{
  "n_layer": 8,
  "d_model": 96,
  "n_head": 3,
  "n_kv_head": 1,
  "head_dim": 32,
  "d_mlp": 320,
  "vocab_size": 1408,
  "activation": "squared_leaky_relu",
  "norm": "rmsnorm",
  "norm_place": "pre",
  "norm_eps": 1e-06,
  "positions": "rope",
  "rope_base": 1020.0,
  "rope_fraction": 0.5,
  "qk_norm": false,
  "attn_scale": 0.177,
  "bias": "none",
  "tie_embeddings": false,
  "parallel_block": false,
  "extras": ["shifted keys", "hashed n-gram embeddings"],
  "init": "uniform",
  "init_std_qkv": 0.051,
  "init_std_o": 0.0,
  "init_std_up": 0.051,
  "init_std_down": 0.0,
  "optimizer": "muon_variant",
  "lr": 0.0101,
  "lr_mult_o": 3.0,
  "lr_head": 0.00605,
  "grad_clip": 1.0,
  "warmup_steps": 200,
  "schedule": "wsd",
  "decay_fraction": 0.571,
  "decay_shape": "pow",
  "final_lr_fraction": 0.0,
  "batch_tokens": 16384,
  "seq_len": 1024,
  "doc_mask": true,
  "train_tokens": 125300000,
  "steps": 7648,
  "dataset": "wikipedia_en"
}
Each number is 128 + 32 x the weight over its row's rms, rounded and kept within 0 to 255. Layers, rows and columns count from 0. The size above them is the row's rms in percent of the matrix's.

# layer 5 MLP down, 96x320, rms 0.0517, rows 0-39, columns 80-159
size [ 89 102  94 106 102 111 102 108  84  91  97  95 105  99 101  88 100  91 101  86 101 109  97  95 107 102  96  99  96  85  94 101 107 106  97  93 107  95  91  93]
[[121 113 187 148 142 134 101 125  73 172  18 156 114 117 130 187  85  81 102 146 149  92 136 105 117 147 118  94  89 171 120  94 100 216  18 117 139 169 146  79 105 162 125  61  97 105 103 150  95  69 134 122 143 109 163 182 171  95 135 149 165 150 181 117 142 149 139 135  71 107  94 128 145 155 128 182 113 161 116  99]
 [130  99 151 112  96 134 151 120 112 139 104  82 163 142 109 159  93 190 126 163 162 134  35  92 119 140 104 122 119 112 122 124 160 158 189 189 136  83 156 146 170  57 137 113 148 101 110 121  58  94 137 123 134 148  97  93 147  93 168 117  78 149  82 138 158 130 125 174 107 127 130  60 151 125 139 138  60 145  78  99]
 [198 156 114  59 149 131 116  81 123 203  87 140 154 137  60 140 105 166  64 117  78  69 123 123 154 178 107 152 106 125 103 145 104 152 152 176  86 115  72 123  72 147 169  78  98 125 134 174 186 105 106 168 180 103 136 168 126 178 124 106 128 155 137 103 133 126  94  71 143 120 123 147  30 121 187 156  94  67 106 182]
 [100  90  58 105 108  79 155 163 115 122 132 124 171 104 156 112 130 111 127 196 156 118 121  98 136 115 163  96 164 149 145  92 181 137 128  96 136 102  83 142 164 154 133 162 139 179 123 145 130  87 186 117 123 133 147 133 144 169  89 142 153 171 141  84 139 152 190 164 138 113 119 127 104  93  95 170 143 220 138 171]
 [ 86 133 139 128 204 130 155 107  79 138  47 144 175 149 102 124 222  96 196 125 106  62 155 174  95 120 154 132 170 102 184 132 175 188 115 102 135  72 160 140 153 133 178 138 146  94 133 110 117 127 122 168 108  60 119 173 123 179  45 154 153 106 157 125 102 115 145 104 115  94 142 175  93  80 116 151  87 141 156 111]
 [116  81 141 106  94 101 174 106 145  97 100 143 129 133 157 153 104 133 160 160 149 149  88  99  97 182 122 112  88 159 102 141 129 126  91  83 125 172 123 181 126  90 149  68 144 153 110 170  93 139  57  83 157 130 114 131 139 115 134  45 165 167  90 116 159 175 114 191  52 131 106  90 162 121 104 151 133 118 167 123]
 [ 74 111 155 164  95 132 132 135 103 114 133 115 132 194 100 154  32 168 187 103 121 151 165 127 144  93 124 136 179 126 120 122 153 121  99 127 105  98 108 114 135  84 123 120 145 106  68 176 101  77 130 136  60  93 183 114  90 149 191 121 135 106  97  99 137 128 163 209 152 134  89 193 104 154 123 105 189  93 195 112]
 [ 70 161 172 151 213 118 114 134  94 122 109 147 155  98  59 160  99 145  92 172 141  85 111 191 167 115 167 124 144 174 121 136 113 128 111 104 123 148 125 154 124 110 140 133 176 155 109 134 163 116 163 121 184 139  94  56 116 113 152 192 160 133 128 152 132 121 105 149 115 122 126 145  93 123 120 153  94 173 120 165]
 [103  74 121 186 206 121 173  67 134 149 157 152  94 127 117  97 127 107 142 120 143 102 146 172 146 112 167 108  71 130 173 145 199  88 138 165 135 105 108 121 131  44  99 123 103 136 165 128  98  75 125 111 178 106  82  75  98  93 144 135 128 119 161  82  82 112  92 117 109 127  98 104 133 177 126  93 129 133 140 173]
 [144 179 120 204 180 130  70 136 119 105 104 174 104  94 114 106 146  96 168 105  97 164 140 142 170 129  85 172 116 129 163 113  85 120 139 153 136 107 152  32  79 147  87 131  78 147 120 146 142 143 134 133 112 104 118 167 123 168 135 108 184 124 156 176 126  86 121  90 133 132 120 141 121 121 131  91 118  93 154  81]
 [126 128 145 108  78 175 102 145 127 130  80 103 203 170  51 177 135 103  95 118 182 115 107 147 124 156 104 114 136 124 128 153 135 189  99  76 175 140 148  86  92 161 182 163 110 128 168 152 129 106  92  89  70 164 143  88 144 141 130  65 133 175 148 101 115 108 139 215  90 153 196 129  69 130 168 177 113 116 132 137]
 [186 161 118 103 155 124 190 122 166  88 185 150  85 194 126  90 113 132 133 164 147  78 134 159 108 156 100 174 164  67 135 124 136 100 137 167  78 125  61 135 120  84 113  74  96 192 196 123 120 124 128 182 163 129  69 127  86 157 100  88  70 176 138 107 153 121 154  47 148 140 123 112  88 152 194 129  84 137 122  74]
 [106 158 175 171 121 149 132 121 129 110 135 154 110 113  92 193 186  93  68 134 135 112 126 100 103  61 161 173 132 146 133 135 135 123  49 142 150 132 160 138 151 164 152 145 177 103 151 101 146 152 176 141 105 108 129 128 140  75 163 139 102  75 110 186 102 199 117 139 137 130 168  99 135 112  88 118 147 193 103 111]
 [ 83 114 221 128 139 156 119 157 110 173 136 147 180 146 140 163 165 166 135  64 130 172 153 124 138 122 164 122 166 131 136 134  77 127 115 126 110 110 129  94 116  90  72  91 168  83 117 149 157 137 102 110 139  95 147 184 123 110  92 116 115 115 101 193  36 110 133 155 168 121 142 117  59 120 116  88 103 166  88  78]
 [129 120 147  96 184 115 127 186 121 114 135 123  96 152  75 126 186 130 114 113 122 110 108  91 100  95 131  90 119  85 146 110 105 120 138 129 175 160 134  82  83 130 103 121 145  93 166 135 133 149 169 146  95 150  88  63 133 154 154 167  52 116  81 163 143 130 129  93 170 162  75 173 121 119 205 154  96 131 137  82]
 [ 85  56 166 158 110  97 199 146 125 110  74 154 161 128 112 180 143  78 127 154 127 174 154 125 130 141 137 167 154 153 162 139 148  55  42 130 172  99 187 133  77 113 175  70 112 120  95  94 122 152 111  76 163 101 110  56 155 126 135  94 124 111 126 144  79 141 135 169 137 133 111 127 109 172 168 152 154 161 103 185]
 [128 142 204 118 133 131 111 121 105 133  99 125 131 104 119 138 104 144 186 116 136 114 182 141 108 134  80  91 129 132  98 174  56  86 113 104 138 175 134  92 124 107 140 180 177 120 144  71 114 151 137 136 126  79 153 126 166 134 129 104 145 178 151 151 139  63 100  83 103  79 182 125  88 147 136 136  81 124 102  97]
 [ 78 147 144  79 160  91 155 146 118 131 145 104 135  95 135 139 169  87 163 149 149 159 184  76  62 149 143 143 119 112  85 141 123 132 123 156 139 156 139 119 173 177 122 161 152 148 109 124  99 100 161  77 105 153 113  73 144 114 169 115 134  86 115 175 192  74 128 162 152 151 145  95 146 112 108 135  70 137 124 152]
 [164 162 120 112 105 112 107 139 119  91 146 137 140 107 135 101  94  83  57  70  51  95 128 128 113 112  84 114 117 115 136  80 111  84 146 109 123 104  86 122 150 112 110 145  90  84 117 100 158 163  89 122 142 179  93 113  81 109 101 126 125 123 154 132 132 138 146 202  95 106  81 158 154 155 126 129 159 100 159 123]
 [ 87 150 104 133 138 100 150 119  67  94  98 137 132 158 113 111 118 140 120 172 155 112 168 129 141 132  81  95 141 126 139 117 109 147 161 158 134 106 109 128 149 139 110  99 122 168 191 141  97  34 130 142 193  99 127 148 113 131  48  84 151 122 174  71  73 142 118  80 123 127  94 172 117 126 206 120 156  81 141 185]
 [135 123 148 121 177 135 127 105 149 143 133 180 158 172 120 143  91 111 159 132 131 144  90 135  49 173  71 129  62 142 131  95 155 171 146 132 150 153 142 154 134  78 108  85 130 124 184 223 133 105 136  82 106  84 125 123 148 146 140  84 128 154 122 172 137  77 127 152 114 142 169 109 138 178 121 164  95  76 144  99]
 [ 96  98 148 135  94 143 136 150 109 170 144 159 145 132  76 151 143 138 136 148 110 130 124 137 117 141 138 107 186 200  96 173  69 189 153  68  96 114 195 141 123 152 186  93 170 146 111 106 148 142 183 121 112  86 144 140 144 123 122 150 111 128 116 138  86 143 103 151  94 118 198  75 135  91 112 127 120 128 119 103]
 [150 164 156 161 153 185 121  70 142 184 126 181 127 126 138 136 131 127 128 160 134 108  87 125 118 143 160 122 156 130 122 105 111 158 118 181  66  62 160 101 171 108 155 129 151  61  84 124  72 129 135 122 146  51 138  96 122 129 135  97 159 173 114 119 110 146 176 161  97  72 179 137 142 169 113 119 151  88 113 133]
 [102  86 168 102 162 138 181 116 167 137 170 134 124  70 135 165  91 118 115 113 185 188  20 127  99 151 125 100 149 168 174 190 127 165 156 192  79 109 119 142 154 103 130 145 132  68 139 144 126 102 128 113 112 174 100 109 128 106  73 114 137 138 102 117  83 118 106 100 129 123 104  85 155 124 123  93  63 112  80 158]
 [151 106  77 190 107  64  93 137 169  65 103 154 130 163 116 139  99 134  77 148 152 110  78 134 162 114 137 126  74 159 118 173 118 111  95 157 108 138 125 122  98 159 127  96 130 136 168 172 123  99 123 177  92 146 111 121 107  88 166 184 108 136 152  73 152 125 158 123 166 154 123 118  92 141 106 144 134 144 169 194]
 [ 66 157 142 106 119 165  72  67 105 124 108 125 125 144 151 154 146 125 130 105 158 148 148 178 152 117 142 134 153 163 147 164 141 156 155 162  94 136 164 125  68  68 148  97 151 104 119  91  87 141 146 120 165 123 116 202 175 129 133 134 149 166 125 158 117 173  92 169 125  76 166 157 154 110 154  88  53 143 124 195]
 [114 164 160  82  86 121  99  98 119 111 135 126 123 140 127 180 126  95  31 143 155 173 129 153 123 133 159  56 106 133 181 105 130 115 144 190 105  86 155 161  56 136  38  99 141 152 120 162 139 146 122 146 166 147 141  90 150 172 133 157 102 119  85 138 120 132  80 117 147 176 142  96 105 116 130 164 105 165  89  99]
 [ 97 152  81 125 161 120 108 186 203 156 150 131 157 102 126 122  93  67 141  91  82 135  68 135 143 194 148 175 184 139 119 112 148 106 142 143  52 158 147 155  84  78 121 137 119  80 108 112 105  98 141 133 152 151 113 131  72 112 156 140 142  49 150 137 146 113 129 129 122 108 115  73 148 151 162 216 147  68  61  95]
 [129  55  88 141 112 106  77 101 140 149  82  99  65 153 120 108 147 131 167 141 145 124 128 110 135 149 143 137 178  86 138 100 188 105 171 185 100 154  93 122  80 211 105 128 131 141 154 104 102 180  95 136 163 124 123 144 137 137 160 164 118 114  93 129 112 100  68  61 114 119  82 120 179 151 166 154 140 118 123  96]
 [108 131  83 149 138  78 154 164  87 114 146  91 159 128 162 130 120  83 138 110 140 104 155 107 147 144 140  64 170 170 187 112 167  91 134  92 129 107 112 175 184 153  50  90 109 118 122  50 107 126 100 209 124 121 143 137 131 119 122 142 126 156 185 121 137 129 118 174 166  70 152 180 118 150 149 142  93  81 151 138]
 [216  79  97  91 134 111 140 141 137 149 123 170 105 145 202 146  96  94  75 152 124 135  42 119 111 104 203 131 135 135 116 141 129 124 158 148  84 108 102 142  96 118 144 145 192 183 117 112 139 150 129 143 159 134 123 102 111 111 122 119 130 127 163  92 104 166 153 151  89  68  99 100 185 139 182 135  90 151 155  69]
 [167 101 138 124  95 141 186 120 112 134 166  88 104 138 131  90 136 118 176  61 150  81 117 129 137 130 174 188 149 101 209  75 135 111  75 106  98 149  98 123 121 122 155 140  99 182 144 118 157  99 164 124 117 131 169 100 126 111 121 154  79 103 135 158 128 222  86 184 121 132 156 106 170 104  99 110 175  84  61 149]
 [107 171 145 156 120 118 118 101 188  61 104 122  82 175 132 112 178 144  80 112 133  73 130 167 193 141 128 141 189 148 161 119 200 115 101 106 152 178 141 148 131 113 104 188 122  58 115 174 160  88 154 181 102  72  90  60 154 144 121 107 129 159  74 143 162 146  69  89 195 113 154 139  98  31 157 154  89 142  91 111]
 [119 153 130 155 130 209  74 127 169 204 169 134 104 119 157 122 117 173 149 175 138  96 152 141 195 126  82 146 115 166 138 107 111 164 108 125 132 112 179 103  55 134 103  72 132 115 144 154 157 160 101 142 107 103 156 100 135 152 136  82 120 219 128  49 126 114  99 166 154 161  86 172 148 133 154 127 128 103 122 137]
 [ 92 144 124 151 157 216  94  61 158 143 155 163  86 187 152 140  83 156 138 172  75 189  95 158 144 209 139 181 110 132 126 152 150  74 158 158 111 166 118 178 122  73 127 107 143 182 146 136 134 135 173  91 124 109 142 127  90  75 111  85 120 115 106 135 139 127 159 153 123 241 110 113 175 145  98 138  91  95 121  80]
 [128 161 190 167 174 143 106 103 115 165 128 154  95 167 131 146 120 179 126 198  81 140  89  66 147  88  69  87 139  74 165 156 162 116 128 196 181 130 122 148  87  86 135 108  91  70  73 124 142 188  96 126 122 121 111 160 181 175 101 122  92  84 135 136  83 135  86  96 144 109 111 135 116 104 103 129 114 163 164 165]
 [125 122  88 195 159 131 145 136  99  98 181  90 139 119 151 100 150 115 121 185 138 103 139  71 100 106 114 116 160 126  97  77 175 109 118 139 111 157 101  76 101 115 117 100 118 106  82 144  79 169 113 114 139 133 102 175 149 199 145 120  96 159 144  93 138 151 143 103 159  65  55 130 107 171 137 152 113 126 170 190]
 [114 153 152 150 124 181 140  99 102 156 134 134  51  97 147 175 126 129 172 147 108  98  92  88 145 106 164 183 141 119 158 135 106 193 142  96 160  90 131 154 173 163 167  88 155 145 196 111  80 136 122 121  95 142 123 128 121 100 170  93 141 146  41 107 121 157  63 118  92 152 130 110 187 162 103  74 164 174 143 127]
 [116 120 189 104 130 119 133 124 162 137 118 127 115 189 127 136  75 131  84 129 129 148 117 138  89 122 140  89 146 121  97 130  94 178 107 133 120 228 168 125 109 138  82 108 116  48 170 176 128  97 108 188 190 160 163 117 127 155 123  96 153 138 218 173 123  92 104 120 126 202  81 113 123 170 127 117 109 121 180 122]
 [121 175  92 177 156 113  95 160  75 122 104 128 109  73  84 134  88 121 154  81 173 126  97 100 140 174 133 149 129  88 171  98 139 124 142 139 164 130 134 165 120 115 135 166  52 181 157  94 129 133 124  66 125  92 123 111 134 131 109 119  95 108 131 105 119 185  61  90 172 179  80  98 194 168  48 144 123 133 137 129]]